Part of a small language model's weights: 16 layers, no biases in attention or MLP.
Each number is 50 + 12 x the weight over its row's rms, rounded and kept within 0 to 99. Layers, rows and columns count from 0. The size before them is the row's rms in percent of the matrix's.

# layer 6 MLP down, 320x1280, rms 0.174, rows 214-319, columns 320-383
102:40 59 39 51 40 54 55 62 48 46 46 43 53 51 44 56 51 64 57 45 56 54 48 47 52 60 64 78 59 65 54 27 48 47 55 50 36 69 46 44 46 35 40 56 53 32 43 64 57 53 35 50 48 57 39 46 30 54 38 58 47 48 55 48
105:56 36 37 50 32 51 63 49 53 44 68 28 40 39 61 54 65 32 54 33 83 27 53 37 32 32 40 74 61 41 65 67 50 63 38 55 53 27 51 60 56 67 45 45 20 54 54 56 57 68 51 57 58 71 34 51 46 45 29 51 45 59 48 38
100:65 48 63 67 54 63 54 55 55 46 44 56 44 59 63 49 45 55 66 42 47 57 43 43 51 49 28 53 49 48 46 61 55 38 50 35 60 57 54 57 61 39 54 52 50 63 44 37 37 36 53 52 43 48 53 29 36 39 48 43 63 45 54 51
098:40 22 55 52 55 61 63 50 43 54 59 46 39 45 52 45 48 57 61 41 56 52 58 74 53 56 49 43 52 36 63 59 42 47 31 39 36 33 57 51 74 20 39 53 38 54 43 52 36 54 51 54 55 51 61 43 55 54 41 52 27 49 46 45
101:51 68 43 65 59 49 58 47 30 58 54 40 50 69 44 60 42 25 58 58 44 42 49 56 45 60 31 73 58 37 37 52 42 41 38 53 46 51 60 69 49 45 29 73 42 86 22 64 47 43 48 42 55 55 62 45 64 35 46 53 35 35 51 51
096:24 44 63 49 73 50 62 34 39 60 43 56 59 37 43 55 53 67 51 35 50 61 48 31 49 66 54 33 43 49 64 35 50 46 47 42 56 49 42 52 34 40 66 43 58 78 33 61 70 45 55 40 45 61 43 54 67 61 64 58 32 58 45 49
117:51 54 37 48 48 47 41 63 60 31 43 49 63 59 34 58 62 46 47 75 52 51 65 61 57 53 45 38 84 47 49 50 65 48 42 66 46 53 48 50 46 58 56 66 53 48 34 46 43 70 56 58 61 65 43 60 40 55 62 55 50 45 63 54
098:41 61 41 46 41 58 48 44 38 38 60 67 48 39 59 57 32 41 40 34 40 65 45 62 38 63 46 55 41 57 56 53 49 68 53 29 57 44 38 59 46 70 33 45 56 49 55 47 55 42 50 51 53 78 30 59 61 60 46 42 43 62 24 52
102:40 84 52 48 54 36 50 56 38 29 56 51 61 42 47 47 48 35 36 82 35 53 43 21 51 56 29 41 53 32 40 46 50 57 60 62 58 47 45 55 65 69 47 50 58 40 36 59 32 43 37 57 25 36 54 33 66 75 50 36 57 57 24 41
101:39 43 44 58 60 43 55 61 55 44 54 49 44 57 37 66 69 43 48 65 46 53 51 47 44 44 57 58 67 34 69 45 49 31 62 61 52 47 41 51 55 21 37 63 65 43 62 53 24 48 38 68 42 59 50 44 53 65 62 41 51 42 67 46
098:45 58 23 51 39 49 46 47 63 56 63 63 32 46 49 42 26 33 28 29 51 27 58 39 44 42 40 40 59 42 57 57 60 27 60 37 40 63 43 39 27 48 55 54 63 56 51 30 63 49 45 82 54 59 71 34 49 76 35 52 46 30 65 51
098:62 71 59 67 59 53 35 43 29 63 29 54 41 53 56 39 61 48 52 63 50 65 58 41 54 60 39 38 47 38 36 53 51 82 57 59 71 46 52 45 68 63 42 40 66 55 69 42 51 38 43 64 38 61 50 60 61 40 39 59 29 62 58 59
098:53 45 34 50 48 55 36 60 56 57 82 70 51 46 36 53 63 41 62 51 66 30 56 37 27 46 60 57 40 50 51 51 66 60 45 63 48 66 30 51 52 38 50 36 40 58 44 48 42 45 70 57 62 45 45 46 47 38 39 64 53 60 61 48
103:47 39 63 68 56 52 55 42 33 53 44 41 32 20 52 32 44 40 44 53 55 52 44 53 45 73 37 54 69 62 48 38 43 73 44 64 59 48 51 59 50 45 53 49 55 66 60 60 67 66 44 75 32 33 58 33 33 27 47 54 43 36 54 53
095:50 65 49 78 63 44 37 52 32 69 44 59 48 61 38 56 37 44 55 38 30 47 62 62 55 53 65 52 42 74 49 56 43 56 46 25 36 42 38 48 54 36 58 52 55 47 44 54 52 57 57 64 41 73 56 57 49 52 52 49 47 52 55 57
098:57 64 56 51 51 55 32 62 61 48 54 51 55 48 52 63 61 59 37 52 44 63 48 38 62 36 44 57 30 52 75 55 56 42 37 51 48 54 40 58 33 63 66 50 42 34 38 50 45 34 55 64 66 44 68 58 59 42 62 34 54 65 43 44
097:47 44 29 42 61 51 42 47 65 52 39 44 49 47 48 56 30 49 53 41 37 38 66 59 49 55 60 33 57 46 58 43 42 46 45 38 73 56 53 45 77 54 52 56 34 51 56 48 48 28 45 52 33 69 63 48 56 38 59 47 46 28 50 62
102:51 52 64 44 37 53 47 26 48 56 37 43 67 35 40 63 50 71 43 50 62 46 57 44 38 59 51 51 49 68 55 53 58 53 31 60 54 44 49 62 54 68 48 43 61 52 38 44 38 32 30 58 62 56 45 35 41 50 51 71 55 45 65 63
099:41 57 53 31 61 54 43 47 72 43 63 51 44 36 62 48 56 31 51 53 53 53 51 30 50 37 56 26 53 58 49 55 38 45 56 60 67 60 32 47 54 55 30 38 52 63 46 59 58 66 63 31 55 57 45 20 18 26 38 58 47 63 50 67
101:47 51 43 61 45 53 55 66 48 52 79 65 61 37 44 56 39 69 72 51 41 36 60 54 67 54 44 51 52 48 57 59 36 53 75 48 37 39 55 18 52 53 55 51 30 62 60 63 57 63 59 38 48 39 40 49 55 55 35 39 56 25 39 59
100:75 96 32 64 59 70 40 59 55 40 41 42 65 28 59 60 66 29 44 60 27 49 50 59 48 38 71 43 57 43 57 37 49 69 61 48 55 43 31 30 54 44 64 69 48 28 36 49 35 55 33 60 61 37 44 28 45 58 38 31 49 55 33 44
100:40 34 67 43 45 43 57 54 41 32 63 57 42 53 58 50 46 53 37 45 39 48 51 64 54 49 50 57 45 63 71 50 60 62 47 64 24 49 41 41 48 66 50 59 44 44 59 41 58 50 62 36 76 67 61 63 30 47 39 54 70 54 56 38
097:49 46 61 40 56 43 59 48 39 64 39 43 50 41 50 58 41 65 56 38 52 37 56 47 46 38 55 47 68 51 51 42 46 52 43 61 75 48 29 41 35 40 44 45 44 55 56 44 40 39 53 40 48 49 58 57 61 61 48 44 48 41 69 36
100:59 45 58 62 51 49 52 42 61 47 59 42 34 40 39 70 76 54 46 66 36 40 28 46 45 46 53 39 45 67 44 53 21 53 42 61 45 46 72 36 46 65 68 45 65 61 60 51 72 60 55 52 47 69 53 82 77 42 39 41 59 58 66 43
091:46 56 43 46 53 34 42 44 54 55 48 50 76 43 41 68 52 42 64 43 39 50 66 50 44 29 59 51 42 36 48 29 49 75 47 45 60 60 66 60 58 45 47 39 38 44 36 50 42 56 69 39 72 58 53 30 58 42 41 54 46 63 51 34
101:51 30 29 57 41 58 65 53 48 70 46 71 56 50 58 41 42 51 48 69 41 51 37 67 51 34 60 46 57 40 38 54 47 55 62 65 40 49 38 67 49 74 34 36 65 55 53 56 53 47 59 36 48 34 40 41 49 59 68 50 31 60 42 62
101:29 46 77 45 47 63 40 56 24 29 42 41 23 38 52 46 42 49 56 42 58 66 41 47 27 45 50 50 44 65 56 59 50 65 37 50 64 34 60 46 47 51 55 51 68 32 68 38 55 47 55 68 29 55 44 45 19 45 63 40 54 52 42 52
100:65 43 44 50 59 27 51 59 33 47 63 46 52 51 55 40 51 68 63 64 60 43 50 79 52 42 57 49 58 50 56 31 28 42 60 68 54 35 57 47 64 47 61 30 54 54 37 42 58 58 47 51 64 56 56 60 45 65 65 40 49 29 50 37
096:55 61 55 57 47 55 45 56 59 53 24 49 45 58 43 52 57 40 62 42 37 48 61 59 67 55 41 38 46 46 65 32 60 47 47 71 47 60 36 52 49 33 66 64 31 20 58 48 40 36 37 59 57 40 41 39 53 71 47 48 38 67 48 49
099:61 60 54 45 52 74 59 62 65 39 41 54 58 40 45 56 47 24 57 62 33 65 46 76 46 44 50 81 32 59 38 71 34 58 48 51 57 46 54 52 57 31 39 30 56 55 67 40 41 24 74 39 68 36 42 65 58 57 56 49 54 68 35 64
106:34 33 44 58 46 31 63 37 46 53 54 58 44 24 60 65 59 36 52 47 57 52 36 64 77 50 40 47 65 56 57 40 37 64 48 37 62 49 66 45 61 53 60 41 49 55 60 27 25 57 44 55 48 54 34 49 44 38 72 65 58 43 53 63
127:54 38 32 47 40 43 36 49 31 36 75 33 48 61 47 50 35 44 66 56 23 22 69 61 34 56 40 27 42 68 27 51 49 43 60 62 61 24 56 37 53 47 54 62 56 64 69 52 58 61 51 72 62 40 41 57 50 43 50 36 55 59 55 53
099:40 53 38 58 60 55 51 63 52 49 59 55 45 43 42 57 42 44 50 66 50 52 51 38 43 29 40 51 33 53 47 45 45 33 62 58 29 49 34 11 53 51 57 71 39 58 41 43 57 52 43 63 51 72 60 44 39 46 50 43 42 40 67 60
100:31 39 75 48 56 66 48 51 45 75 44 49 50 22 49 53 51 54 24 68 61 46 60 41 59 35 48 50 30 41 40 51 57 54 61 46 45 63 48 45 55 58 41 58 40 47 49 55 34 73 56 47 60 66 30 47 43 49 57 58 58 68 39 38
101:42 40 53 47 51 31 56 37 41 37 71 35 45 45 50 70 38 39 28 55 52 28 71 62 39 56 57 45 36 43 55 57 58 49 37 71 33 30 43 56 54 48 41 71 53 61 45 46 32 75 54 49 46 78 43 60 45 57 30 40 58 60 80 51
102:41 20 44 40 27 53 44 38 32 57 29 42 56 42 55 44 53 59 26 35 58 77 44 32 53 32 36 51 40 63 67 46 32 19 58 28 49 45 49 32 53 49 35 52 39 47 29 64 47 46 47 54 45 53 51 28 30 57 56 72 40 71 47 47
091:53 62 52 51 43 52 23 48 62 48 46 29 45 53 61 65 46 73 39 66 33 43 39 49 67 71 53 52 40 61 58 34 52 57 48 54 56 71 69 33 62 68 48 56 55 46 45 55 41 45 59 28 29 30 20 48 62 54 48 41 33 42 52 61
097:69 52 68 18 43 19 60 39 47 51 45 62 62 26 60 39 41 30 43 46 36 44 48 39 48 64 38 33 64 40 60 31 36 38 38 54 50 61 16 35 42 41 44 50 59 61 46 41 67 32 56 48 40 59 47 42 32 56 58 55 44 41 64 50
098:46 43 52 47 51 51 25 63 44 60 33 18 34 61 57 57 59 42 35 42 56 53 35 57 31 53 69 54 47 34 47 40 71 42 78 39 26 46 48 56 64 53 44 55 41 46 53 56 46 51 36 42 46 56 36 55 52 58 44 45 35 46 56 43
095:36 59 47 36 53 53 47 60 41 49 48 50 81 81 39 42 57 29 54 32 87 50 52 54 38 57 59 46 81 60 57 46 44 50 46 34 48 48 36 63 63 44 77 41 37 59 52 72 33 36 36 85 51 74 54 50 60 48 40 71 54 54 41 44
098:43 69 47 63 53 53 53 45 39 70 48 51 43 57 42 76 45 50 47 42 51 45 50 21 66 30 61 44 47 56 40 52 32 56 64 68 38 49 59 49 60 61 36 42 42 31 61 44 41 41 49 64 46 52 67 36 40 58 30 63 57 33 62 41
099:31 25 31 44 59 52 47 42 33 28 44 57 48 39 38 66 37 21 51 72 45 60 33 53 37 50 48 40 60 51 46 61 48 57 32 56 54 48 42 52 48 32 42 39 66 27 64 53 72 64 43 49 37 41 51 49 49 41 55 34 46 48 35 39
099:46 65 63 19 52 45 54 36 37 48 52 37 44 54 57 33 72 55 53 32 47 55 53 51 60 54 42 62 47 35 57 65 60 54 46 32 42 71 67 41 14 54 56 45 76 76 35 51 44 56 56 55 60 49 65 52 68 53 35 47 25 78 48 52
099:44 44 40 61 44 54 61 64 32 64 53 42 53 36 30 58 45 51 60 44 52 52 47 45 50 55 45 59 22 35 61 54 67 36 63 67 55 44 39 45 53 45 56 67 47 36 48 32 56 61 51 53 61 52 64 31 58 49 57 56 47 47 68 39
106:48 66 41 37 59 63 49 50 45 42 47 55 46 57 28 57 34 51 36 77 32 26 50 80 57 41 49 45 25 56 54 50 53 55 58 49 41 70 48 55 48 29 57 50 65 52 50 58 32 56 45 70 39 44 36 59 61 49 41 83 65 50 69 60
102:47 44 27 63 40 44 50 68 37 41 45 50 33 29 51 67 58 69 38 47 46 46 53 39 45 53 53 70 72 29 44 54 52 28 55 35 40 55 47 50 55 53 52 58 56 55 36 52 34 46 42 46 52 69 63 64 56 58 40 63 54 52 31 45
101:52 53 50 72 60 32 41 64 66 67 58 57 51 58 41 55 39 47 53 41 37 50 54 49 45 52 48 53 60 57 35 43 52 64 51 52 40 67 45 68 45 61 56 64 46 50 63 51 34 59 60 58 55 64 28 45 42 54 41 57 52 50 55 60
101:38 53 49 55 52 33 48 34 54 40 57 65 42 30 58 34 38 60 54 36 70 47 48 38 55 52 43 41 74 51 45 49 41 56 61 51 68 23 42 48 40 16 53 47 71 44 46 31 52 45 50 53 56 18 47 48 36 38 60 39 59 54 64 65
101:63 55 53 65 58 61 55 62 55 68 34 29 45 41 76 30 45 60 55 55 62 58 43 51 56 24 66 35 78 50 37 55 39 34 50 48 52 66 50 76 66 58 42 35 44 29 43 52 44 54 51 59 56 52 53 70 47 52 40 62 47 56 34 53
103:51 52 59 62 61 53 59 53 54 67 61 59 39 26 52 48 42 40 44 53 58 47 45 72 54 35 73 47 57 63 57 33 57 35 34 54 38 80 59 53 42 57 51 47 47 49 39 74 43 41 46 61 70 49 67 70 49 84 31 64 41 56 39 47
097:42 55 62 49 50 46 56 51 66 56 60 57 63 42 59 59 39 62 86 61 40 53 41 54 53 65 57 51 61 45 52 38 50 64 28 43 45 67 54 50 40 47 50 46 50 54 29 58 58 51 43 58 47 72 53 47 62 40 67 54 46 37 42 50
097:39 46 55 47 47 51 25 44 53 48 52 25 46 41 49 57 38 64 51 32 61 44 57 43 44 63 66 53 55 45 63 46 63 62 29 29 37 55 60 49 58 58 49 48 38 55 53 65 68 38 31 54 52 85 54 49 36 59 54 51 66 55 33 55
100:67 50 66 56 59 55 52 62 56 44 38 61 58 56 33 49 41 46 55 79 26 50 46 57 46 78 58 45 28 63 58 33 41 60 37 55 56 41 60 31 57 52 38 57 75 35 47 48 52 70 47 40 56 34 69 46 54 50 35 32 72 40 52 58
103:44 57 45 36 63 45 41 60 49 53 72 45 51 67 53 39 36 31 43 58 57 50 45 40 49 57 55 71 44 49 22 41 62 29 76 53 63 47 59 43 49 78 54 66 67 38 55 49 49 64 26 55 47 58 46 42 45 40 64 53 61 48 80 62
101:59 47 48 49 48 49 46 51 57 34 45 38 48 45 52 51 64 54 58 52 51 42 42 49 67 43 55 45 63 55 52 46 45 39 44 39 51 52 49 57 73 52 45 49 63 50 56 45 49 32 44 58 47 29 56 58 18 38 61 57 50 51 82 60
104:36 41 56 54 54 65 62 45 50 51 44 57 47 54 68 32 54 60 33 42 60 42 46 37 25 49 60 58 73 73 59 41 59 37 41 36 36 54 53 45 32 43 42 44 49 74 55 28 42 34 61 51 36 35 43 41 49 58 41 62 45 48 29 51
100:86 65 53 54 35 71 57 71 77 40 57 56 66 56 52 32 36 32 22 50 53 56 42 34 49 51 55 45 51 61 46 67 49 27 48 49 54 68 53 38 49 42 48 60 41 46 21 74 52 63 72 45 49 50 50 41 24 43 57 58 77 42 71 52
108:54 69 49 46 43 35 55 44 49 59 62 84 34 78 56 46 49 53 56 45 49 48 48 50 76 50 47 55 53 23 50 55 64 50 44 48 61 38 27 49 43 43 64 21 61 63 58 29 45 42 50 54 51 34 47 48 73 51 41 35 36 54 34 38
103:54 31 47 46 71 39 63 69 63 38 44 36 44 51 57 58 42 59 65 65 67 32 48 33 39 55 64 44 40 49 53 46 66 32 56 44 55 48 44 52 55 65 53 67 46 36 41 59 53 64 51 53 53 39 63 47 45 49 43 55 46 49 44 57
099:79 38 49 53 46 44 42 54 35 41 88 78 39 39 54 62 47 48 38 29 39 42 47 52 51 61 60 63 43 44 43 59 50 69 49 49 47 61 33 49 42 62 42 57 26 62 37 61 52 50 30 70 53 53 30 83 35 58 46 42 41 55 51 53
101:36 44 72 44 64 52 50 67 63 46 50 51 71 36 35 66 63 51 31 59 48 67 26 49 58 54 38 46 45 48 53 67 63 39 63 52 50 42 55 57 76 65 62 55 46 72 39 51 45 52 54 66 69 30 41 31 42 44 56 66 46 45 56 78
098:31 53 67 63 52 50 65 61 47 63 53 60 64 52 71 49 66 47 54 47 48 56 58 37 56 41 59 53 44 54 44 50 48 55 48 55 52 43 49 69 59 57 57 43 42 81 52 52 48 54 42 52 52 55 49 35 45 52 50 51 58 51 45 43
094:61 65 27 48 46 30 36 74 43 44 48 45 60 70 61 58 65 38 35 57 23 44 66 52 62 60 54 29 59 58 59 54 53 59 41 44 63 52 36 56 47 71 55 56 44 44 42 55 36 38 64 45 40 33 43 56 40 29 60 29 41 53 63 36
099:61 55 48 61 44 52 51 45 54 55 48 31 43 57 48 65 54 34 49 45 54 30 60 49 54 39 47 50 27 51 64 51 46 47 38 41 68 38 42 46 52 52 46 50 55 60 29 53 37 55 53 56 52 55 67 46 51 48 45 42 48 68 48 52
116:57 26 38 59 39 44 70 56 67 34 53 64 46 66 43 47 52 35 34 49 47 48 60 42 50 45 55 56 42 53 39 71 48 32 44 51 55 50 61 51 49 65 25 52 61 59 55 51 51 48 36 41 53 67 55 27 50 71 36 54 51 36 36 66
097:49 52 56 68 50 50 32 58 44 24 70 59 67 61 41 52 41 31 60 61 58 36 49 45 43 71 38 71 44 44 42 36 56 36 52 42 32 62 53 67 61 38 46 56 54 55 58 44 48 43 55 59 58 44 28 65 61 60 46 27 31 50 63 58
097:53 33 64 61 40 43 55 64 69 50 36 33 57 55 59 36 45 48 54 68 42 54 53 30 51 47 61 31 54 47 48 39 57 39 55 65 46 34 59 53 22 33 50 53 52 69 32 40 31 42 45 39 56 61 47 69 31 51 67 52 52 64 49 45
101:48 47 58 62 51 51 29 39 41 41 47 66 61 51 60 48 42 43 61 60 38 71 49 58 53 05 60 51 61 36 46 59 49 51 61 61 49 44 50 59 51 76 44 43 40 62 55 52 59 37 51 22 32 52 44 41 55 50 38 43 47 58 35 64
098:59 42 55 66 61 77 74 48 44 53 34 59 46 48 51 53 70 53 42 19 38 49 44 67 57 56 60 35 76 54 40 41 41 55 53 51 63 53 50 53 22 33 48 29 43 71 46 59 74 60 44 48 44 42 44 35 40 52 34 37 69 54 66 31
101:40 57 55 50 35 59 35 79 19 56 73 50 62 53 48 48 45 54 46 40 64 47 59 28 62 23 53 59 41 39 25 67 44 41 57 63 47 55 51 51 74 60 64 58 50 57 50 55 46 69 55 54 43 51 59 58 80 39 52 40 39 46 54 56
101:56 82 45 58 42 58 48 42 76 48 54 27 61 37 51 67 48 41 54 51 68 56 76 48 43 38 36 44 62 76 46 61 53 45 56 48 56 64 40 64 18 55 65 54 45 46 54 48 58 37 40 34 59 31 43 13 47 42 78 51 60 54 47 73
099:51 37 58 59 49 69 50 53 51 38 45 63 42 52 75 57 37 54 53 80 47 47 47 42 47 37 52 66 44 54 41 52 62 45 50 43 46 44 58 49 45 27 52 47 65 60 66 63 39 51 68 35 73 45 61 62 51 59 48 58 60 35 55 80
096:51 53 45 54 52 51 48 49 49 43 41 44 73 89 55 61 48 72 49 50 52 55 59 43 65 61 48 48 58 60 53 35 46 42 65 41 43 34 57 33 63 47 48 50 55 40 42 59 49 36 45 69 53 62 49 27 67 44 50 49 54 60 47 59
101:59 38 43 40 45 69 52 43 59 37 26 71 55 37 57 59 48 49 28 50 33 51 40 44 35 41 48 64 40 60 48 48 75 50 29 44 66 45 40 29 46 59 44 40 44 41 55 55 49 54 64 54 44 56 61 45 54 46 36 41 40 52 75 55
109:63 53 54 57 49 47 58 44 45 41 31 56 57 72 49 47 52 35 40 51 37 53 41 58 68 37 46 73 52 49 39 58 50 57 47 39 45 33 61 34 64 43 43 56 59 56 58 45 46 62 53 60 44 60 47 60 57 49 60 68 60 31 38 50
099:41 60 29 27 49 54 44 43 52 41 63 32 48 78 41 70 57 63 58 24 43 37 53 61 37 42 60 48 74 59 43 48 38 38 75 53 39 45 54 60 65 56 42 35 71 60 43 39 45 41 58 31 47 35 53 34 53 43 16 68 41 53 60 50
101:77 53 43 57 59 32 45 24 67 48 39 43 55 61 63 34 66 57 60 51 49 29 44 39 52 53 51 51 50 60 49 34 39 52 23 38 34 50 77 49 56 50 49 54 61 59 46 81 51 74 32 44 57 56 66 63 39 50 41 76 30 66 58 45
103:28 45 53 42 50 61 50 45 48 48 68 76 55 40 45 45 53 62 38 56 31 52 39 44 46 43 39 84 65 41 32 51 46 58 64 43 59 49 48 65 42 55 62 66 47 47 65 46 68 50 44 38 56 33 57 46 63 54 42 48 58 56 66 58
098:56 39 45 50 55 43 55 58 40 49 41 59 44 62 44 49 49 51 49 50 62 37 48 38 43 55 43 31 58 70 38 38 57 30 32 39 81 57 62 48 61 61 66 61 54 32 68 39 28 46 61 34 35 67 60 45 50 24 26 53 51 48 47 34
103:34 52 28 74 34 58 62 54 55 47 61 57 65 48 55 38 48 34 49 36 45 31 34 73 58 49 43 53 35 31 31 48 48 38 62 59 63 50 44 36 52 65 16 90 61 74 53 47 54 55 75 53 64 39 46 47 38 49 38 60 62 59 31 53
102:49 68 71 45 60 70 55 37 51 45 55 48 53 45 41 32 39 58 49 53 46 52 53 63 66 56 55 43 35 55 47 50 50 45 48 63 55 60 21 60 55 15 49 43 43 36 52 41 46 44 43 61 30 55 49 67 52 42 46 43 57 33 26 54
098:68 31 68 49 63 66 42 44 39 33 50 64 55 54 55 51 44 54 51 35 60 49 44 42 46 50 74 51 48 41 46 57 38 58 48 39 49 67 66 57 33 77 47 39 71 38 54 69 52 62 50 39 50 52 45 55 62 45 43 39 46 39 27 42
105:52 54 47 70 51 62 60 49 37 59 38 47 58 31 69 40 46 50 46 59 52 49 45 52 47 61 47 64 50 51 45 44 50 52 44 51 48 40 58 54 51 52 38 50 68 48 61 52 49 32 41 40 45 46 31 51 41 45 32 55 57 63 47 57
100:37 38 59 64 55 35 72 75 37 48 49 57 58 47 60 39 54 60 54 47 61 49 42 44 56 28 64 62 47 63 61 38 40 51 33 50 50 57 51 35 45 51 50 56 48 49 68 51 55 63 45 63 43 51 60 76 65 33 36 50 35 59 52 45
100:53 34 51 64 32 54 23 60 61 44 45 49 50 45 53 49 68 40 46 32 49 41 51 62 45 67 50 70 79 38 53 37 60 28 38 47 53 49 57 52 41 63 48 74 54 37 44 44 46 53 50 44 49 67 48 43 37 40 44 40 55 63 40 51
093:70 60 67 53 59 58 49 50 43 64 40 56 56 45 58 44 48 76 41 56 48 49 51 39 48 53 65 60 68 33 56 34 52 59 36 45 45 61 46 54 55 82 15 62 51 28 69 55 54 58 51 42 61 63 28 50 53 42 47 53 62 61 63 54
098:47 58 63 39 51 61 55 48 53 47 71 64 49 51 49 55 49 43 22 52 43 54 48 58 57 66 60 57 48 49 62 75 45 58 52 46 37 72 42 72 50 25 48 68 67 54 39 56 58 53 57 57 46 48 65 38 49 54 65 62 33 51 54 46
096:53 40 70 54 50 66 32 35 66 44 26 62 35 71 36 32 52 23 32 74 56 63 60 62 57 46 54 53 68 35 72 34 50 06 53 54 52 47 61 49 43 65 70 57 49 63 55 49 57 24 55 60 42 66 45 33 32 65 47 29 40 58 66 55
097:53 65 41 55 46 60 53 63 45 72 47 67 43 47 53 66 41 40 53 53 67 46 49 42 48 82 54 31 51 56 44 71 52 56 35 38 53 81 49 46 54 31 48 43 64 40 45 62 40 48 57 63 64 37 67 46 42 58 50 43 53 47 49 52
103:53 52 39 37 59 44 48 65 55 81 60 74 52 42 53 77 56 50 56 36 52 59 41 34 46 55 45 52 62 49 50 38 60 49 60 46 32 76 47 60 27 70 50 35 42 65 38 55 69 32 55 46 40 41 49 42 45 45 31 22 48 48 56 25
104:44 47 56 42 47 42 62 43 55 67 30 29 53 71 68 55 45 56 61 57 48 81 38 46 55 57 52 40 68 58 66 54 47 62 37 65 30 63 56 65 36 57 43 63 69 39 48 36 39 41 60 64 47 49 48 44 43 52 66 32 54 41 43 50
100:36 46 29 59 64 30 54 29 58 52 57 42 60 58 66 64 58 58 32 41 53 58 66 53 56 54 54 69 25 54 70 62 45 51 62 47 40 38 64 37 55 35 55 64 59 42 38 39 70 48 43 52 51 42 53 69 48 44 53 53 65 63 65 41
100:45 38 50 58 31 56 28 26 66 24 43 57 61 33 41 64 42 52 59 34 44 40 54 72 62 54 47 58 35 57 39 40 43 39 33 51 47 70 66 61 52 28 34 45 48 69 73 50 71 66 46 49 35 51 63 59 52 67 38 60 59 33 52 17
096:38 38 62 52 59 49 61 53 54 60 73 90 33 72 59 37 23 72 53 51 36 52 39 39 44 72 53 26 54 41 38 40 54 41 60 48 46 36 47 57 57 52 38 37 48 46 53 33 51 50 65 63 36 22 45 70 54 44 48 49 64 51 54 48
099:66 45 44 46 66 47 44 55 68 40 48 37 57 69 52 47 48 63 46 34 35 49 63 41 51 43 50 57 61 57 69 49 69 37 51 67 59 43 47 32 62 58 57 50 18 58 54 50 46 43 44 72 38 34 51 52 45 37 61 43 63 57 45 75
098:57 31 32 49 70 51 56 54 60 54 36 43 31 34 48 57 69 11 42 19 48 47 38 28 41 51 65 50 74 35 35 61 52 54 66 40 56 66 45 19 48 34 55 36 45 60 68 42 74 29 52 56 51 45 56 59 16 60 57 54 53 33 47 38
095:39 55 35 68 60 46 63 52 65 38 52 38 35 58 51 27 63 57 63 67 23 53 58 43 66 49 53 59 63 46 37 34 55 48 51 42 57 15 49 51 37 72 68 54 51 61 66 61 59 73 65 70 55 36 48 43 39 62 55 58 38 38 61 45
097:53 56 49 55 49 38 32 55 58 73 55 57 48 48 45 40 55 59 62 42 57 72 53 71 51 38 40 65 77 48 44 59 46 45 55 53 68 74 65 45 43 45 35 70 45 55 66 34 56 62 61 50 42 45 49 42 49 47 58 59 39 57 77 44
099:25 51 28 49 51 30 39 65 48 56 30 58 68 49 48 52 60 36 79 87 57 56 42 59 35 53 58 39 39 55 62 74 44 61 38 69 45 39 38 50 58 69 64 43 27 57 47 35 46 40 62 43 38 45 56 41 29 56 63 56 67 62 76 64
098:60 39 56 62 52 70 61 54 41 40 43 45 68 61 62 32 68 55 56 43 44 61 61 49 37 45 44 35 39 46 57 58 53 58 49 66 52 59 41 43 32 48 47 51 50 42 48 48 47 66 36 65 53 56 43 46 67 60 60 70 55 68 40 61
099:55 58 53 61 30 52 46 42 58 57 38 48 40 46 49 57 55 40 62 33 62 57 45 75 45 43 56 83 51 51 34 62 51 48 54 47 73 40 45 60 50 49 52 35 82 19 40 54 55 65 43 52 28 32 51 54 65 42 44 33 46 60 50 30
100:62 54 50 38 54 40 55 38 33 61 49 54 37 48 61 70 58 61 39 46 48 69 58 50 58 71 41 47 50 29 50 50 56 49 57 53 57 38 61 62 57 36 46 49 39 60 51 60 56 57 34 62 40 52 39 60 48 51 34 80 52 56 40 56
095:44 55 65 40 67 24 48 51 57 47 44 42 56 55 56 45 58 50 60 26 60 47 50 47 48 67 55 46 53 53 43 58 48 41 26 44 64 68 57 38 33 70 62 57 48 58 53 62 56 45 69 70 49 53 67 49 60 64 65 75 43 65 24 50
103:48 49 51 16 49 56 41 40 63 42 43 32 38 58 45 54 63 44 35 62 56 50 53 39 44 60 60 56 31 56 70 33 47 64 51 56 51 56 59 49 53 58 45 58 50 54 36 39 64 30 21 23 49 31 21 44 36 39 63 37 42 24 41 58
098:67 76 52 36 40 36 75 54 68 52 57 40 57 45 53 62 51 46 62 85 47 31 40 60 67 48 46 70 48 47 34 46 53 31 62 56 30 35 40 60 51 55 49 53 68 45 59 39 53 69 76 48 21 35 53 47 62 61 42 65 52 40 53 46
098:54 52 60 69 63 58 70 49 47 34 54 72 50 44 66 34 43 40 50 33 47 51 57 55 47 49 60 42 38 63 52 60 59 58 68 34 59 41 34 59 34 58 51 63 36 46 45 73 46 44 45 50 71 50 67 38 47 43 34 47 49 55 69 46